config.yaml
n_layer: 10
head_dim: 32
norm: "rmsnorm"
rope_fraction: 0.25
warmup_steps: 41
batch_tokens: [8192, 16384, 32768]
Each number is 128 + 32 x the weight over its row's rms, rounded and kept within 0 to 255. Layers, rows and columns count from 0. Numbers have three digits each. The size before them is the row's rms in percent of the matrix's.

# layer 5 MLP down (transposed), 768x192, rms 0.0876, rows 160-300, columns 144-191
099:145133164145164101168121156107096163124127175129160149146152155160153105123108140109119104135133067132131156171153103184189171084155182124139122
102:081100186119127163166148163125204151073148084153144116117061093044126094122121103105125157156187144143113150077086126168075114107126102148128161
093:136116112122148132088113113135117176142137067149108124159127114110153089156126114119127137092100158140157104130116117123083114208123091063088153
094:122132170102170124108109062109120151145146112080197114138101058126140139110107147203167070122121162064161093063149142127187137156137090155163142
088:096114078149126093138064105134161137101057071122105091106102171157114161147086162100146140112083122142098156131137124177156177040087114134178152
095:110101068109091176160053079127167147091098107153109157177142093130140168145063132119172108141126139093142135119098111127136167156103143111128117
093:152142116129106163086140108095114147161120123143136143125134121139059060067145116081099151138074155152165136167110114156188109099069142100080156
106:120149111103145145117122128139123146104105065086127156160103131100089104078071119139070130170154165123127120135154176084090145195071125133175098
089:134070153155106118148139121234129064139062110110145140133124105170146079142060102166160167145166156133160133126097123157154118113171117132114097
096:111118134104130153189145081106134108137134096157189084144120071192159122137116119163152092124091189089104087152139143127153146182149122104125095
099:103036091124157133092174118142108103158130111093089124134160102136134121151177209088113087108151134099099135108132138145127150155129116095122120
102:059107135154113121128131103127156144148177120149157150090140117160169114089182105088171149091071098106116133133077108119152154153080112132150164
105:122203128116126130121145124155109127148125113130114124123152119125151073075103132142158105121121171194108110129154130147107081087167127110127120
091:097101133105106116092097138125104138129137154094062126078048128149171149118134139130092143091124099099131106127128152150077126112104169120102028
096:125137116140124087172168143077135157138097116095124139206219124124116082060166143107100150144060139140094183092110133083082176146121130141114108
098:189098138095084149105132109111138091153118157148125181105096105098146187143138175112122131109181152152134095135092196141107156083105164119206135
087:139110154106117177161084076150139089198157117078097156137079129159163138162117143099089192158158132143138102128149121128111094154055159114085108
100:177129103134228104138171084097103136085172124113141090130131107133198172124200076081101106190119066105111064151135166161127127097162163081089148
109:115087147123113140101136113107133089138170141111133114134128131078098176088136080084113186060158118138111093086118133128108132136169165105103141
099:121208130080110151099159112174126136149070116141124130079138117163183115140100110098158081105066128081141165108187103116085082116145169085122128
100:113130162110187206127132132151107138100121132143115140138136142088104096152118138177130141092064126124156097116119059135146105115094149104149093
106:149129113165118152122130123089116122155150111095066144145041135156073104159164091096199125158165130133124094198147126170173129140113126065165096
094:191202129088159141131116135103137107174119083167187101131169109153155125129079112139102137086176221161090123118153099110135143130196100083166177
096:133132092153145180108101094119059139163058138158123106115141137144096126087100160123089137115143081116114109136099233160127101170125180094128111
105:128090154141119186100121158154128156134124098113146129131145140171103105100086174131131138133073131128104164163126135164133145164145164068158150
103:092104122141153110154108125096111133112092119163116102153110093115140133069135129111106139174136096141139111132160164107067164134121144098088144
099:090117125115106120143172126083123097089150144090133106164123114150116056121121065096157106132130140129133201074124111090143121100167165142115130
101:141090120119121106117145100085122167125136138074103169171151093121098174107128146135122054179097159132119127090136098143120201116149098184122188
110:164123110114119105089127160136139055152127066112124100104114103168146155128095133088157127144087163119168119118106087085123128122121161136112138
109:129094125082080104090152118131145095189136127089111122094159162157199079045123132116107165153159045124107164151127091141105101110071105158065090
099:133145100126133170145144070154112108106170111091131115152125096101121085132118096135181119101088157118165134123081175110166109083175083126134135
097:110150138050080140132135127109111157178203164143118092163178153141117097094115127092078101032137101180137117101162129154106122118086118125088109
101:069130103148184140000117133161121120102158157101109126111116086097128108139103111082150086165138101098151109105118100136050144103151088118149124
092:096123134131132110104125086104150102110180095138124175068132117143089121075088143125144123120145059136135181052069175187134092083111128121193123
092:153058145118126134119124111097112104192072129109107116093165096147132195140042136143111112176093123118140062168122067095084156149122109141117115
102:070143121127165129116092189177109084144111148097183164167086132118110141160173138189148136150167088079076098053119184143155133154143125202154122
093:129142133155132131106119165102137072184174121127159099151128134185129159173174172109132113148069083172159097139125054167200103082163184126191092
137:140164101121107134174103113093084119084097195101180146183082105168138190110096110058159149112134211138110111139171173156111156085164129044163157
095:114068114069126136144152162109163175179077108154147140124138137109079110148133132158105142129174148193112147078112128093121128153138167124122094
095:137127103148067105125124169116161138058112133137143136213141089090117106169098153159133175082112124106173156167132113213148082093126043131113200
096:196150145156110086131151215081114182161115142151106136149171147147133111097136132155085119099127061067132087130189097193210162073133128118088148
096:122159143162175057123108124157096050115173098154186117194148136187117112132154216146109172092127114058128153126149108118121133151195207146128128
095:115188206106070121086126089107151156136097109093122127098107071121115129117115123142082208146087064153106139132155090122186122144137172116182143
105:142126096095132053144191147126128102091221132092145126188174127119115130095129100121115144096182098180193192129094102180128137083157170194113098
093:110158171167113145108168119130150143092092127140141133089097081115161079151129081157121114161135090133145106171159122144165182095079144177144150
093:129125152153088136067078094155151121103115067116201077137098155143140133112158060212075117092100089138151133131101083122155116126104179110093155
105:125122134082166129160130114141104146099116148151116145169112181139179079144105201122098095116089176116106136000120115142174063177138143113100076
100:151136166113149209083136124137132157078146176146103144182172135148088119157144102144101135113133139103091198146163119126137096156143109191123133
099:101195162111120148129122146117125101163125190132146134110128127145135141105121081168154084154104126134091118069151086112099136186164165102135165
094:145158113131157125114130175170098179146073090130174135227041119162105143120127104092165114119129159153120078143104162146116137155163102125093126
106:092124191075130089189150137105098057136168075158095165150119061115186029103163125122078135110183159102167198139170094159086152108101123169173111
108:112087109101090093154174149145066165141148136099096151172095116151161076136143124140124098117122132119127126105044129113177076124175134152126134
103:135166125186109118112094106143135123178151113112082115167143130143167135121123089168106158126125148065124156128181128144131095164089143161118141
101:112153116140187170160128138139119150176114159138144112148140105083181128120170142109158167152145133161119152148165151057179146138086109118105150
101:102146115086142105123173106087188144129096150159147142126151156101158085124092142140133091114135082175197104198121143112120129115130163134166164
101:135153112150139091080137182126122157156159203123088130084115086118129092123138147148144190065099134079126157172114149115101154181111148151178133
092:161188119130114188103122093142140121133147076197124108134092168134121145131161115100089119165163154137139109162141080084179107136129158154158155
107:164171117140120088170117092108151146175068076122080145119192095160118141092138144184135147060160177129132179084194130146144124176116135088136221
103:080043111097106165157108102091075143155113134125124134172148127101126072164134137161070108141194105064075107206129218122189166103149170120101140
101:096159141195092130047154169117204089154111106071115081169129139119164185114098103141129119095131102126128125139097165166133081087142133140137082
097:131092101116138079120108157127144145154126085090098136143111095107145136119083136142105081064097080091160150133108146140164154162113123151111160
099:078101086086131116113129140154147113102129122112093123184110065127126096132146154134127157193137181166081122123114157135144120088129141125148205
095:167126165139092146150110131149131143180151134087144183103033158125083112108113112067131212100129129159134114120137180105148150144124183134107147
088:132142099159144139141063153137142148075055137144153121145140146128138095137132135188173109123099097152159108130144149127153137156137149065071119
099:154155153099121172128126113156150148128188132190093158131118125178133127140085143079095174059078104119186164152147195185150141136109095120212124
111:170050093135141075107081078187072132165146151136130101117135127211158150128138162143143126190138159154118126114183133081063074108116130092121163
099:123161069142158102109101140161118135118120161129114089145081142106143154141123135087160138108170132140043156138115126184138172164160156175111133
101:154092144116085059074164087075113161145093096156083117123187179081136160182153075145092191103155113141108137149149169183181131118122133153140117
091:125085163181107077097136106135083127200161111135143123165125110064142105169118142127131116083153089137061177152164145125133104201150111127111161
108:111121082067136148074095128135113108090174055155108184180071075145105119155138133117152115150102141093101183119156173120107124088123130113126121
108:162098105120147142106142125145102160078177105082155179150105097092143161102072126088131127141147071139124077148117087108166151116088143071108128
104:080088129130147111130105093119132118157167135141118188089168064107096148155166101092139144113165111174134104123132159126157174154136152070100080
104:145101132133146134165090142058099125133189136112100151083084157105128069162179124091162114174198120093116157119095136077132116133200095087096135
105:089135084094182166098115125108162130101114089119137145108168152120161178157115091158093121157122112107117066124142134135147183122201087102152135
102:069115135072151141089126148139173116126135198134119195137134130149167122112159145159169173092179099100117147142085133155153158160156107131138156
091:127165156124149188129154120100150101145124108185115174153144098101113133108086111056215077119126107130117128116085120117126168086129119130082136
099:128100114127105022084158146134227158135099139135119109121158164064176149108097166103196064100182147070103173092103126129071138119146148124143121
088:125119141160094097115173139140160147106122092129176171153130081229123132140150143137171118113114133138132079129113120116146149094121177167142101
122:065182162112148120132135101179135143105131113108159159114202158112134154207135075077114104134064143158119102145032096153103101103171083115111119
110:136134065154133141073139112068105137113158121089067156104097173122097142113138133098104113129076158118119142111108130187124057152101167132149168
104:102141134135129097095104115126173116160161170149043208109142111137156123156192127113127164116092129100177157105132124058154126130120132150128124
101:162122119109136125075106135092143109102086156078125151122126175162132093085100129198127066079127153133107130162127162205125144078161135136110131
097:108149097138110182149145126179132162109051122159157093105136129134088104076124165206130070146086118112134090113168143082162112119159165144103149
097:104132198119117123100133146109086150149160152155087112154143075046134098075127120170099186119131106117119122127184096104120144115100131161095082
103:122137143157098077065138088133168111099154080132129125113142108160151147131147165094124125088148140090136182169110063135134141123163085141121143
111:147136175139216134171125133074150179150124081136077084164089156105097078184162147154132118050133140076116095127151117109170229141136071098170156
103:093132187087146145092091106116135141154158094137087094116111131116204135152112056089189165122133111107158178166200143139066153088102149158111128
094:123128179097125069165111065092106143156122070167077111119132117166143152109156111110127189117106112046140145067101128138155122133131085100127123
100:140149087125165140170137100200108161108087105135104105135114155038113109140141103074156125158076144119170166139217137094114079169117083140192095
104:160109109142111126121099130101103122155119095119145113137141095080123144131105098096142085090137142157150135087152141122105155114104114145129161
095:155086150086189129157070122146122157100184131155157184128115165109130099077125114079152169186130140093070143128144098189132087129121109125075171
100:109111117110057101104080161109173188127126122153109117086125154167125130165051150208137111102129120153124076144065133161159152115093155133134164
103:114076119116159158081170086092121104170184151102146135117101134117132134121110040104168153139100112138098125077156121112161073118116186087148120
105:105129097103099094135165129107196102159092126138123108088130140125131174176181121156128130084072109133105142150094147138152195162146135123091128
106:186148087124089172077107104103208118132146097165109164144059123085149115059159157158111075139104185138102169151169144101059194094111121107099176
090:105081142117098128117096107117163137129137153161150138143119139076100125158083088121074063113147142110173080124160148143079141104152151145158160
093:106163127127142219146153145145127196161086093103075147111090094107139155188102126076103138097022097098135157103195085130109176111178118132097146
093:135117166102166146158144125172091184094153102074129125142158103165153125092079125135081074162104114094139189123126138179127071111124144106103065
104:066085124137184099105183100181118125168119167111095153079139197117145158127073138148121093148185141117183173130091082109098130185172246157080135
092:103159106159042154104155136117124075096144129152128121168081105203144196132107130146180096152106126145120160154064137160109122104079128111129068
101:098080174101103150236138128127115134092127143100114146163131132134119079137176105086170117142104116094160122132115103154163138114137178101142137
098:146138125150083161026050093122176110144139127123144100119189146178166159130051147121183152075077095075124149134127139149095135094125132143135097
097:145149133164084153101108107125090173103125160114100173178116175136147158063183113169103110115124131122058075128107152082070152076183157126166167
095:133071109155181169110142101157136148124109078154110125107110124088112115156134187105084128093148116145121107117120138149150100124216034199087112
102:138100136171115078213107104171085103058180117129115121124123108166134091100165138192100137142185096047146086117131132121098090138107117105103125
096:159108144082088154164091158136120136137158116114103136159139101195182135160030159120130100126155111117132109153138135125182222102092120125164126
104:147114144095108091132169137154183130182160104114172137096105098180071108103139065163134092147129107107103089113105093093107110183107160150112055
097:072178106075146106121084115180156103121137140181164089087140153105146145162088129175099137170094142111153109125153145111140127122119125124155084
115:093112124169125180119077112084157164143086162163173118130222149150147131155197085072093126147120134129143126140140097121166151160131152107076113
090:181134096153152094098145113160101135116106178177138171110146165097174129117131118071128120111049133103120112092133130133082148186142146144116149
109:126118047123124078084099165080166150098108113177132114097107118144104103105088177065131101187147156141095175076166137130136116126139127180130141
102:058132131144138154107068105186230102115088122111138102174140132151120155166164134097123142146182079090141091117102156106093151141117164106095087
105:107084113111127079141124126148118114193162205181121061147121121113136144104152129110200091136134132140143094122097066121111072115175150142113131
103:102140141174123107097134138139122151136089134089144166112164159104156105161141097113151142135079116102103142093134140163101148121155129144097156
100:199091118116149105093116059174122134186222123128163116144188144197151099119153124146076105141072124113099151190129139110134144101093125132072133
090:155058140140080102067161070140117104116153104135108169106084135095089111086188129134077089150137175119117180104111183211096150153108124146144109
103:142137112227138148135110087135074134139078169080115143086168156160109025109127131149091098187113110141104117154039150159163115134136121147112129
099:069182142090086141159124162085140124099199141160156101162131107162137161111119130190141184166154136090160174166104108111140090142139169115126138
094:127154149172161151109174130022133145139073168145108147151132135206121154131075093117160160111150046108175061107131090134125097161121192124144176
102:106139140077135082145144113098101119128187169160153164138138169155170120138151102093150156123062141122170106180146166113106119081147072099148206
089:082137107164133114147127139141191105126195102239158124162161065124146152187143178167143125201051123138152076095149121104116094132165103127113088
100:081149097177063175088123085110100099138095103150150114143153069136152180097138134123105119132130157159111170198131132127117082136158134177167105
095:104166121135069137066111106183080098108193090120165193071076107089126102167127086127159095149095136177155108125164104139105083108153089101123147
087:114075123098067150109077143159144143149108133129081152111152099116124148139149129158074135097144134189113142088102128072151157114153172114083174
100:151144211153173107156125166177176135127161124145114167137127137123079074064117186116110148154155185113092097109104102084160105132154089099051173
092:130172021110118128099111118140147066063108123091126138114128183152084134168141181179136123129178129145143139056132143163172122118177199123090154
099:117136097073155127108102159190102107082147088104166136133145080080170137139092104131117087111128175152136121177200160103147150146160058105140208
086:072124124156104157129045113129147142146129134163154128123189123131171072117115191114134099105129172151140150055172128125196142134132129148076131
099:157121160127110106133122105158124157132050129138100101092150098181149077112133146107146117123042075140118139124137159113147088144083102098145102
093:171114098141136088134160118114029099105144149131104131151064155203146057153176132104162120143127069172080104087111123089083094141111073107102105
105:147124096123099143112091159152171129098132070117184141172065194102090095159191126119159127172080131154154088151113139143146074114124172105162137
099:117163137200096090114136139166129144116177120152121116110135108162157077130139080089127202121155118113198115187123153152161123137120132136098124
105:169112114136124151129177113109142084142187133144118149103125171070146197052114118070148114098122147135120159084094108112152100121071108120202157
104:126077149131120144180119092187122144155133131108132108199184146135103102175113087048088140140104141142135187104099132116125138135157111155141180
102:186159160079139116105165134104137145162077084184207124118123107123122168136098099149070171123176144184126049111130125108137179127135113099147148
109:105149150093108137085136135077073177100105123133138137176144152176168171133176168164067125093166155080160189103084134079128131145159112095073178
099:176138154108090091170094163161128182123170102154102076135139168083190151133179120067148123119146072120149140142147097174132128114095122161130106
100:164100120136146086132084119152121165171164093128108104131120142100139127092120114151120096090050187143124135116154148097145130144137119093107158
093:136126146154123139133131136101208145132115110176185142108129069179112149095109112166129143154104119123085124131155144130131163093137139177119072
101:134117147134147139099129159141170171166097151052114161158100100131155114136129112108159109156144169177083134043125107124133128102094088111126152
096:142098155125122185203100139128148146186170136140123136130134109075174119072167054176142152175100106140130116102063105164141088177089070203096155
# layer 5 MLP up, 768x192, rms 0.175, rows 161-301, columns 144-191
102:203086092104161091193114106130139105119139210195134151083135178163135082205117176036085152083169099135162116135109172161130109157130084071164174
098:163107119126082117129126143078201080162075160131106131135099162139099118157106140150115145087127037144137139137145141124173127120163149124141086
094:189133152173145133098204098135145144151085066142137140148120148107091135125106117162156189165139114142117132186141136162137107158153158135114117
094:091136186122079060146128076152089066136167096127139112153156107150125098087179129163116105177134146153117180201150135107122095137168107143120136
087:136133179173177129178113141124144127175135126105116124070157109070115153118126214090168186051177141158105151133126156126142098123155124130129072
105:183160095119141110121205143140154179099088161093137131073138061127158135095086139090119110150141246146143119131050135090134098110083093086101165
099:161093066128163169100074094130158145145179162157151184056180117123122181097131099102126149080146153080159124053164141149118128068166117143183121
099:117147080098146069102083092096156123131118129139129113067122135185099158107132181156155164141155146148119080146136084201117050122085114158121127
097:132134177163142115105124119178107143102161157087120124116153130133135131110154163103120158127149120122128107121177103071144114083134153075136134
110:079140168153141119152136177087142130102104134120107168061124147172158172127098092150151148173185093098106125152178175085154161154145132105145106
104:089147146136084120098122111104107177167189138119198142127074119114074139140186087185126125122136080110121062110157108109136125120123196164151164
101:149155135135190140124169129130072085099162086127168135183087091150137140182130133091125178076138170133116153154091122169123109156090130080166123
093:163112168118129131105146097135163103130083118091133168171129086120170149152138170180164135086119140151098105137132103117145129069158100136144123
097:155190129158104151096140120086166108096111151114153188155141134134187098175198160152137124138136117114162059117090081145161144129130131197138141
101:133078135147074084140158076129104098167128173148114190110110138090170098105115142125128138023101105098131143112154134154097138172152178126185150
084:164117101111137099083128177131100111091093127151145114105151103149124100104094110178175128118145155136159083101172154190131135112145114157174125
098:143156128173108155166139148132100153111098131121141113107111127145123124147109255110188109098173115081118124070094187118168186119121102154131124
098:140097053145099127161110131117111118097118132130130121156145136146075145107120144119169095124109218115181148212060146173075138162137090109159124
099:140136136147121107138134110183111126125128138110123082136082103159126164113171143106169146109152127126129152092123151127094083128128086072146151
099:176191189099095169117133140140125132147175128135104071136131089174113115134072101147102072126160146115114123096111113147104113152159149135134146
102:182155126219094170146134170147111054123139128110173093084104090123133211125146161110148156112165118110190139131085156086130145103116136172110111
087:147106119128156147121132154104113131114165126109128184177124124069139067138083136108132141094113125074132138127145142168160174136112132110151052
104:140134149103147038128130118173107142088086191134114139149094161130116106141132127162141092084186136124127090135130111132149095137130150148153092
102:155079099139107100161173161122119161062139218127164149126140106160128065118124140097138151096173117143145138151166089055050131155160112126129172
108:160114172142114063133141121125087170167112123097096154123148103106057123097069133095151153089122120101129156183087098134142128144159103123120200
108:163141126108107081110070100167134096134104130150114095173145151143126077122141121140137130137162105097138148170147154138125163179175146105092106
102:112090102088140095087137078152090137179098128127079131101117130165126155161119152164186130140227126103135140133089160158165059120097111117081116
101:135122195122158169183130115105091157106178124131106098127108075160090079146081204098086109128138118100140134138137084187182133131187104168130198
104:182079203108147137142150160102089116207168168088070143147131095132109082128169130143131103089129136130135058130123140115120102128147148107130103
088:176156201161115169116146138147064101119116149170140142119085089101095154145161163117165148154141106090143155111106129169099105126150160090174132
098:133050122121113123152107146083112091150132130186140138148140133166128108148161081128175109133142163113088148175100134062115140109141100134140096
103:208102100139148090128070101095114107159112175143125153161149150132143079158118100124078124203106152143097082144142157090155158103096111119176120
093:138116142173108140149102209095116117037114141163150079115058192106145099151112131122115106114130091121176121124113072145103151109126134112076113
098:131158134161119089155094136064097135167128071088178069141165166158114150094123102101114152099123102190111174166152150121138149146072183172142139
092:139128185107139147108151149133139089140168124154128106155125135160101127109090098120162114151067190101068142141179095167136127131141187171152137
097:060164117109091118112172153082141179090096161098137143197116117137135128099106096135112174137136121092100086110064212154176149078151106160068122
122:120109173148153136075128111106114124159166068156064120050092182086135044152209128177118108132153089103138158129076071084140072110119128217087117
095:108152139120130138107131122116153121145126098124102074140192109114128131074159113172086050162165105136125156169087117149092132152154105111119133
099:150132118126124133166161079108047146158134133108134174125150122132131114139151119094144189086109108160150156131210122150118097136105191103159113
102:123156123177160136089091133145116092201166120167141104123135132140158189180136093122099140125135137158115128118050171144174113131051190137116101
099:075125197124156129117133141098165144135125163110141106184129145035150100146151111096081170150135097116103143131090117143180214097088189133107137
099:157108085084128131137079064160102190170073100123127108046143105101109113165126083128126164128120104114068102161126120124112140144115142114171113
098:118171193105158130103164114159066088178116144108067147105136154147127161068074050146123125141180071170147142108168137133163154182160130123090097
098:122131217094139090113069169153121130113205106181140161138058174082157095164101127139097170102147136084162134141159161117143066109134087127105134
097:127115105111115129107113134110158134086149154037151130103125165129141134149095131122157139119131099133099145104137123133093146198144084080142157
106:171146148124130116132091191122124079134100079118117118165154129178133128127151155129100143082164154196152089165124159138112105087138142073179116
098:147074095128183150181119103115169148082112109085089100083138139135130145103138089126177130152174121136184100114150121171123156130146103116126126
095:127132153161146072092186137158113118145128102144180170095140106155118166147096145140132135117112107116153097133147069146129119085162094114198136
093:148141048132126095142144142135040163164168160104142109128199190116129133092103133137119141216150145133104096130136115164146095132173159160124156
107:061114107123131197165102138186039123120134160089132139163069152165133136098114117124132175097150187140140114128099056153102116128118112093152165
093:168192139129089141204153084147131133148118087176145119135114162139155149103101094085094126145162076141135117116163198173154142155146122135138139
098:080164207133130124100094176170132161155084127143114094140110163109110113163102176162164140131168080069090150142130084127116132164146091140085107
115:153112167106140155154161169129126108170135157120159106110079129162143171122096143116164157081098181117145142124141032106078152158132097196124117
101:166074123193099113094151129088094153065120133146150088138130168125149110078120169127131117177133117139122167118153062146123069174147094196170108
090:093173152159084131129088144169068113142111133085131110152181098162089131090069146150131108131176090102150110138123161105098085107103098136137179
092:116115162162172152189161130176153101144138102137113134173190191147125149124101119073114155137114139106177080125211121051096139126111099122149133
126:059123104114104126161132091118136152120084148150137075131145107119142132171120107059110140100105148192150114112118183118124110136137177151107150
113:127103081128143082133175112150123115143148128127155107094086103135101171204134122108128132103150073134147067166180141151132137133141047114159147
110:113212068077102113128189155070122060142124115165106141135118156179177143128045105135127121094111164092129105104068181151128158099109149138056101
100:187158112140154148088141103103151163158118143072109126140094084129134124101082086102176177156124159204127162138183110166149135105115153134150127
102:169181046194129130162074165125140163107183103109079124083107131111138112138126160100097148032141131130144123189157192160140107110135111104071145
103:125126092150156106131173198132116106182110153063109101156120156106151127176153153115101127141124116127117119145082115103097151110175144085096136
093:123132151108137129150169092073129114142171125122152089130127155203199168124189140140168148123110158135045170138119227138109115108126076131100205
102:104075149140126125129154125062121132133152149112104118101226144157092139165091142111125033091144180150097130116125084091126122157093115171163119
106:115105131134155087122151159176075116116125135123162118158143103152187135112145143128122117131085133096156179118108186076071116122134141161152152
107:199147127060143136149130154083120051161085111070093123105116134110186144122082126157094069143167119165200138050152100131115125158073113120138102
104:096121090113149146111141145128118043131190149094095143099064126109102156104074099131148116137105174149070075123126091122103084102094121111086162
107:183203139178144146105139072138160100109102155139120130169092161132169159144141105110193199133126162111129111111064095122146153061103104070177102
106:114180097161090106089116137083109082094150062151105148159061175110125137092185151111139140111147144083121170082114155115161128103132086123142099
098:134114144152115070155149131137126124097066145102135113143113138166142120137088116166028101151141088089194144106134104116126184072174112165094164
107:117136134127096139131170087158168160173149131111116115101160115137149167136115121080089147075132178084109089161154132204069086140149150121132113
112:158094072142153082099084150102138174117153118119079175126140137149061130138132061148115108146126088123102168167020151146084145119121088104106134
108:183139123134191164152118126138107124149103099119131168116094130114124098153089111101136118117116041115117084128151122097146158112134103089193118
094:176083126164149131127128153164138132115161116165106148177136164123123067124117081107088087118115106137109119139118128116103159105128137159126115
090:124144131131122071080101117088109122094119082127196143179110153144115131179127190125101153099164126141119144126136147143184099166140141150124114
093:158153201120078102168127146170114130174151077144130138081142173154163173222141143169134155074130054137145126150131117111147148084143130125136093
103:135106109123146107142150100099131120122091136157113080095145092137150100122150126193132129139137161128135155151039147112120129088130115138170135
100:243174140106200108142147110105141078086055111179132108125118154118144139131061111188148163115087159143123078140083154116115097182121141107163133
102:144174113126124162127128180074099161082139142110135104074098119185106114119081091098137128150162117069128148157100179136159186173142124096140096
104:128153160134150181146073171104135121104104061082092104149072106144082029143052119096166156112135114102153113133078123144158123115139169091161116
096:125103144069098116158124101117103137127123088143104113171145132117113144146089176164098152139118172141121114127149167105098120080118102117176097
098:113142140098121102134154113112077068119145126129176149157092160096111146210161119083162154157138120156085151116131109151155059138141103145125166
099:137064159144086097164194125102135161175116097145130190166094085115156169113185152104168079121118121162158086145127136115076057152156103148181138
103:160075111124128114120161134172122081091124136072063117108077172174137181096071094181168144141191122120150162109110137109165161092149127134106133
111:110102147102152129133097161128097131093140131123105091110140101174218118120079131149098071129139114110122052172136085113146149106108126132156174
109:136150119112118063157108195076132149101102109114091106101139122169131082149106162142166162097135090122143138154120128201119120085142168111110134
092:114099126180183154119211119106151097103125115165133196153115086128125088107125099117151114132108079131125130153153160066143121146125173159139140
100:106129097076126184127144127136106099143109107159139114153132198139123151116142134209154131080101144237139163175103134180093154203205091147156111
108:130096135140128093142130137107161140096040144132111144112121120097090131148098106087160136101149162120194148187125157160129141140153076146131137
101:119179157104134134127097135149107173159114165148117076150182128163123160155061039110161103135096175095111132132091176114158143151152101114170063
100:127127138155157099126112149124071129138055087117121132146104146142155120099023128129119073174146069143086097121126112113144181133172135102101158
106:166136143101142178136138125138137098110128123126092107135139158132141084124143199145090084118078124118212133107118116188110145100107133117181106
102:145111172145139123091163093154077159160135166166132114137197141087094132150159121106174139083163133186135134148140120148117110106108099106107143
103:158161094096108152158075088119159123053118113131118103147100134124160121148145105150083170154159139091137054144141092126088122124132097196114137
090:096136167123109061194156114131150142096111122139139168156133072117140181138119135182092066173043146123185117190156123182133080128110163118090069
099:126108123112171110096151102157124122098123189110107095131106138166132116108137094201135132117098177136175085116076140099116079110117075115167170
095:142158137073104112145096111142191057169108144120088142138101188109103104094126114108137101095080136111172121168143134119117094128135113150090158
098:065137092103136103113134147125112073167101156105113124128112146084169100090134107083113119169105131079149110125100134169156131172172054099118166
104:165131151149053181137095169139134095131140208101088110133107143121118151188116129111155126108140102081161139140078140124131139131126140101150126
093:075115124109110100130090192129140129122146123132114085084105140153154114089133114094089157078139164172053070108115153091114127104128086187098117
092:119164101127160116178173156150103127121103162172115159065149109076129161091193148118076129117119212149139108172111098122102132190084165132159118
095:154152091113135089180199100121111068103135134178127162124143093077171107130110153133108106117076086130113083140097109116122096090088126169152071
111:114102137175207107160165183101088134116132098095153096061129122067091134101133124089174117072089126122098138143118160099121157166153184155170055
101:156161094158147157157077098191110175128126171146176084066158106121098093065168120137126142079191131138139133122092115110129156140111170077159150
096:099151175137151206154172073149152097239148153143151106147142166123153083099135173148129120145106115142144127161180139183126095152125154126162142
101:072111147123141106170121110088127078160140100114167138120141158102154116124197143191110092162167131095091187107130165105090116195094120101173094
098:114125086144119193151130180111084063115142122072174086082118097120182119140156084106177089085162124125074144144153129166144173108079151138153146
111:140175102183156127081104147125155121123108130096103173167155118223149116129150108103044123113125104080096125165138100130137169062132197109154105
101:112039093106122116171099147155134123099141132131108155175174118123128070106152174165123111207170119167113120151106105149158122120165161119153050
100:159165123175100113122142164106190155171053114098144138090154120137132108125173114130102167131142179091125157148131188095130102133144134076157089
099:099189092117099183117156099114072111120155116113176102175085124139032156122128057129125098111117122207075114134109094152153128119121194178143159
105:146198058146151206124094175139168115169075087134050082179108105081145162147103129138114153139149140142165148119078072162103117109150093140134123
095:070147154092113066123097153143140101106182136100069133155195142166113112221129120176117129118111152151107123127126152109157179213122121167161117
116:154160177163133176161127101128144197162122158081152157134193127172133143144105083098092159132062127132117122117083116117100181177111126129088102
102:207138128088111062075136161134130072158177075127123116136152130087118185168077065121110105111139130123153115156119152177126137121160121184151117
119:168060140151093154080113140158109149156051153077093143061066105132158095074155143103157127125144068140108117156142120114081171159113180127153086
105:176166140163074161176129138090070098129079075118163155133114144104096122162125122127151130146070105155142069096212183140093087107169173102111108
089:046171094067115094103086086169143074168137093169128100145155157107132155094104137160142101125075154148100166135133159099097132123086105199134134
102:130152157157160095153114080134135150077067135092103123170167109160114122142124104100127118128110165124098092073134149193081121160139171167102067
098:101160101131076134100095167141134163161120152118109130094132133116135077124102137152203136125166131141199148084098112136114110073173116134122104
097:162129108113143165140147122109143154079108144081116176125105079150155125147132108184115131101136117084192113151095133184138130110151129082102104
106:116144175175124101141145103141167080193088143100108114135118118120114096108115146138104102107150153063192103193081097153109151125115124165178125
090:217113130154100181075136159147170104146119147113137098107197137105151145102079137149138107103169098135167052092116185065157127123141100168079137
098:148174115133129142179117112113109082130177128140123120161088110144114134158070167072149188113122190152115126168188131137106127118100132059109148
092:072085134122175082137137149131113188123108105136115143151162155103172105105135055223098136128110158134162124139086170065130143164113089123182086
101:137162113118138102167122137161136175112183141109065067100119109187126080123135130104224109168148101161211044175106128133114126107175085092124120
086:166110153146162108150095146127074152049117109113124164167099173148065082151069114183129135135153085121099122078094135111139135098077136110193132
085:135172114210085088109147130124115098112098082157091122110133172074110132138133138126072141140151110130142121089164121069132116146079171133198128
097:132107177063129133197122154143085127105117081140135095140193194074079110099132100146162130122147141143138133184102114099198157137136157191116154
095:183145076141090180100108109054133175122143132109130112145144119163160159079115134117173132124113137091111155105121131140072156130108132145149142
107:152072139134117152151141108149138140105114190118147102109174106131115153152103178089119044112148174144143056149089198114174118124141068131184167
103:132118104123129184143070091111129125119134175169079120109154060153137180120077068149140099110135133105114108107141115159095169097157108132148108
101:126112175127120148081148100088108113185122160167131157178174137123170110072149131109123122108138101153106223093091137165129152142200099095130057
105:131116127110105171117153158147172144168140107095100151147094109138216109116126089153133117144103138099201123131093169127097142102123164150084079
094:109164149145144086129104118154141136124126142058147119106119164162185173119134101147117132101134088124115067121178150194134159154136108206116130
104:120137135134144138158157087188096103075109105085177174082113170130121102155115192139144100078192147123112107125068084133208138132149161120140087
100:182082157138122097136168115154088205099144122172134148138153124191139140164141139113152160134090126115180100159156147120142149075122208145158160
092:149130112113129155136176145099094169092143103139056142139156119162109145159153142100100055156155181116094148158154072125151094106145079137120076
098:148097098081118102129083136116056107103173174105112136159140184094112186139155047082111141116136115138162164148144130187174205164122172139147122
084:149174098126139107162140156150186110153170101138127056078121135145147132157101157136154187114170143096167110119139133138108122139127161100189089
112:128132102151145186130115167129108148050109147161164223120121098125121157144126165079127139127153092126088128156065134140076152124148183084176152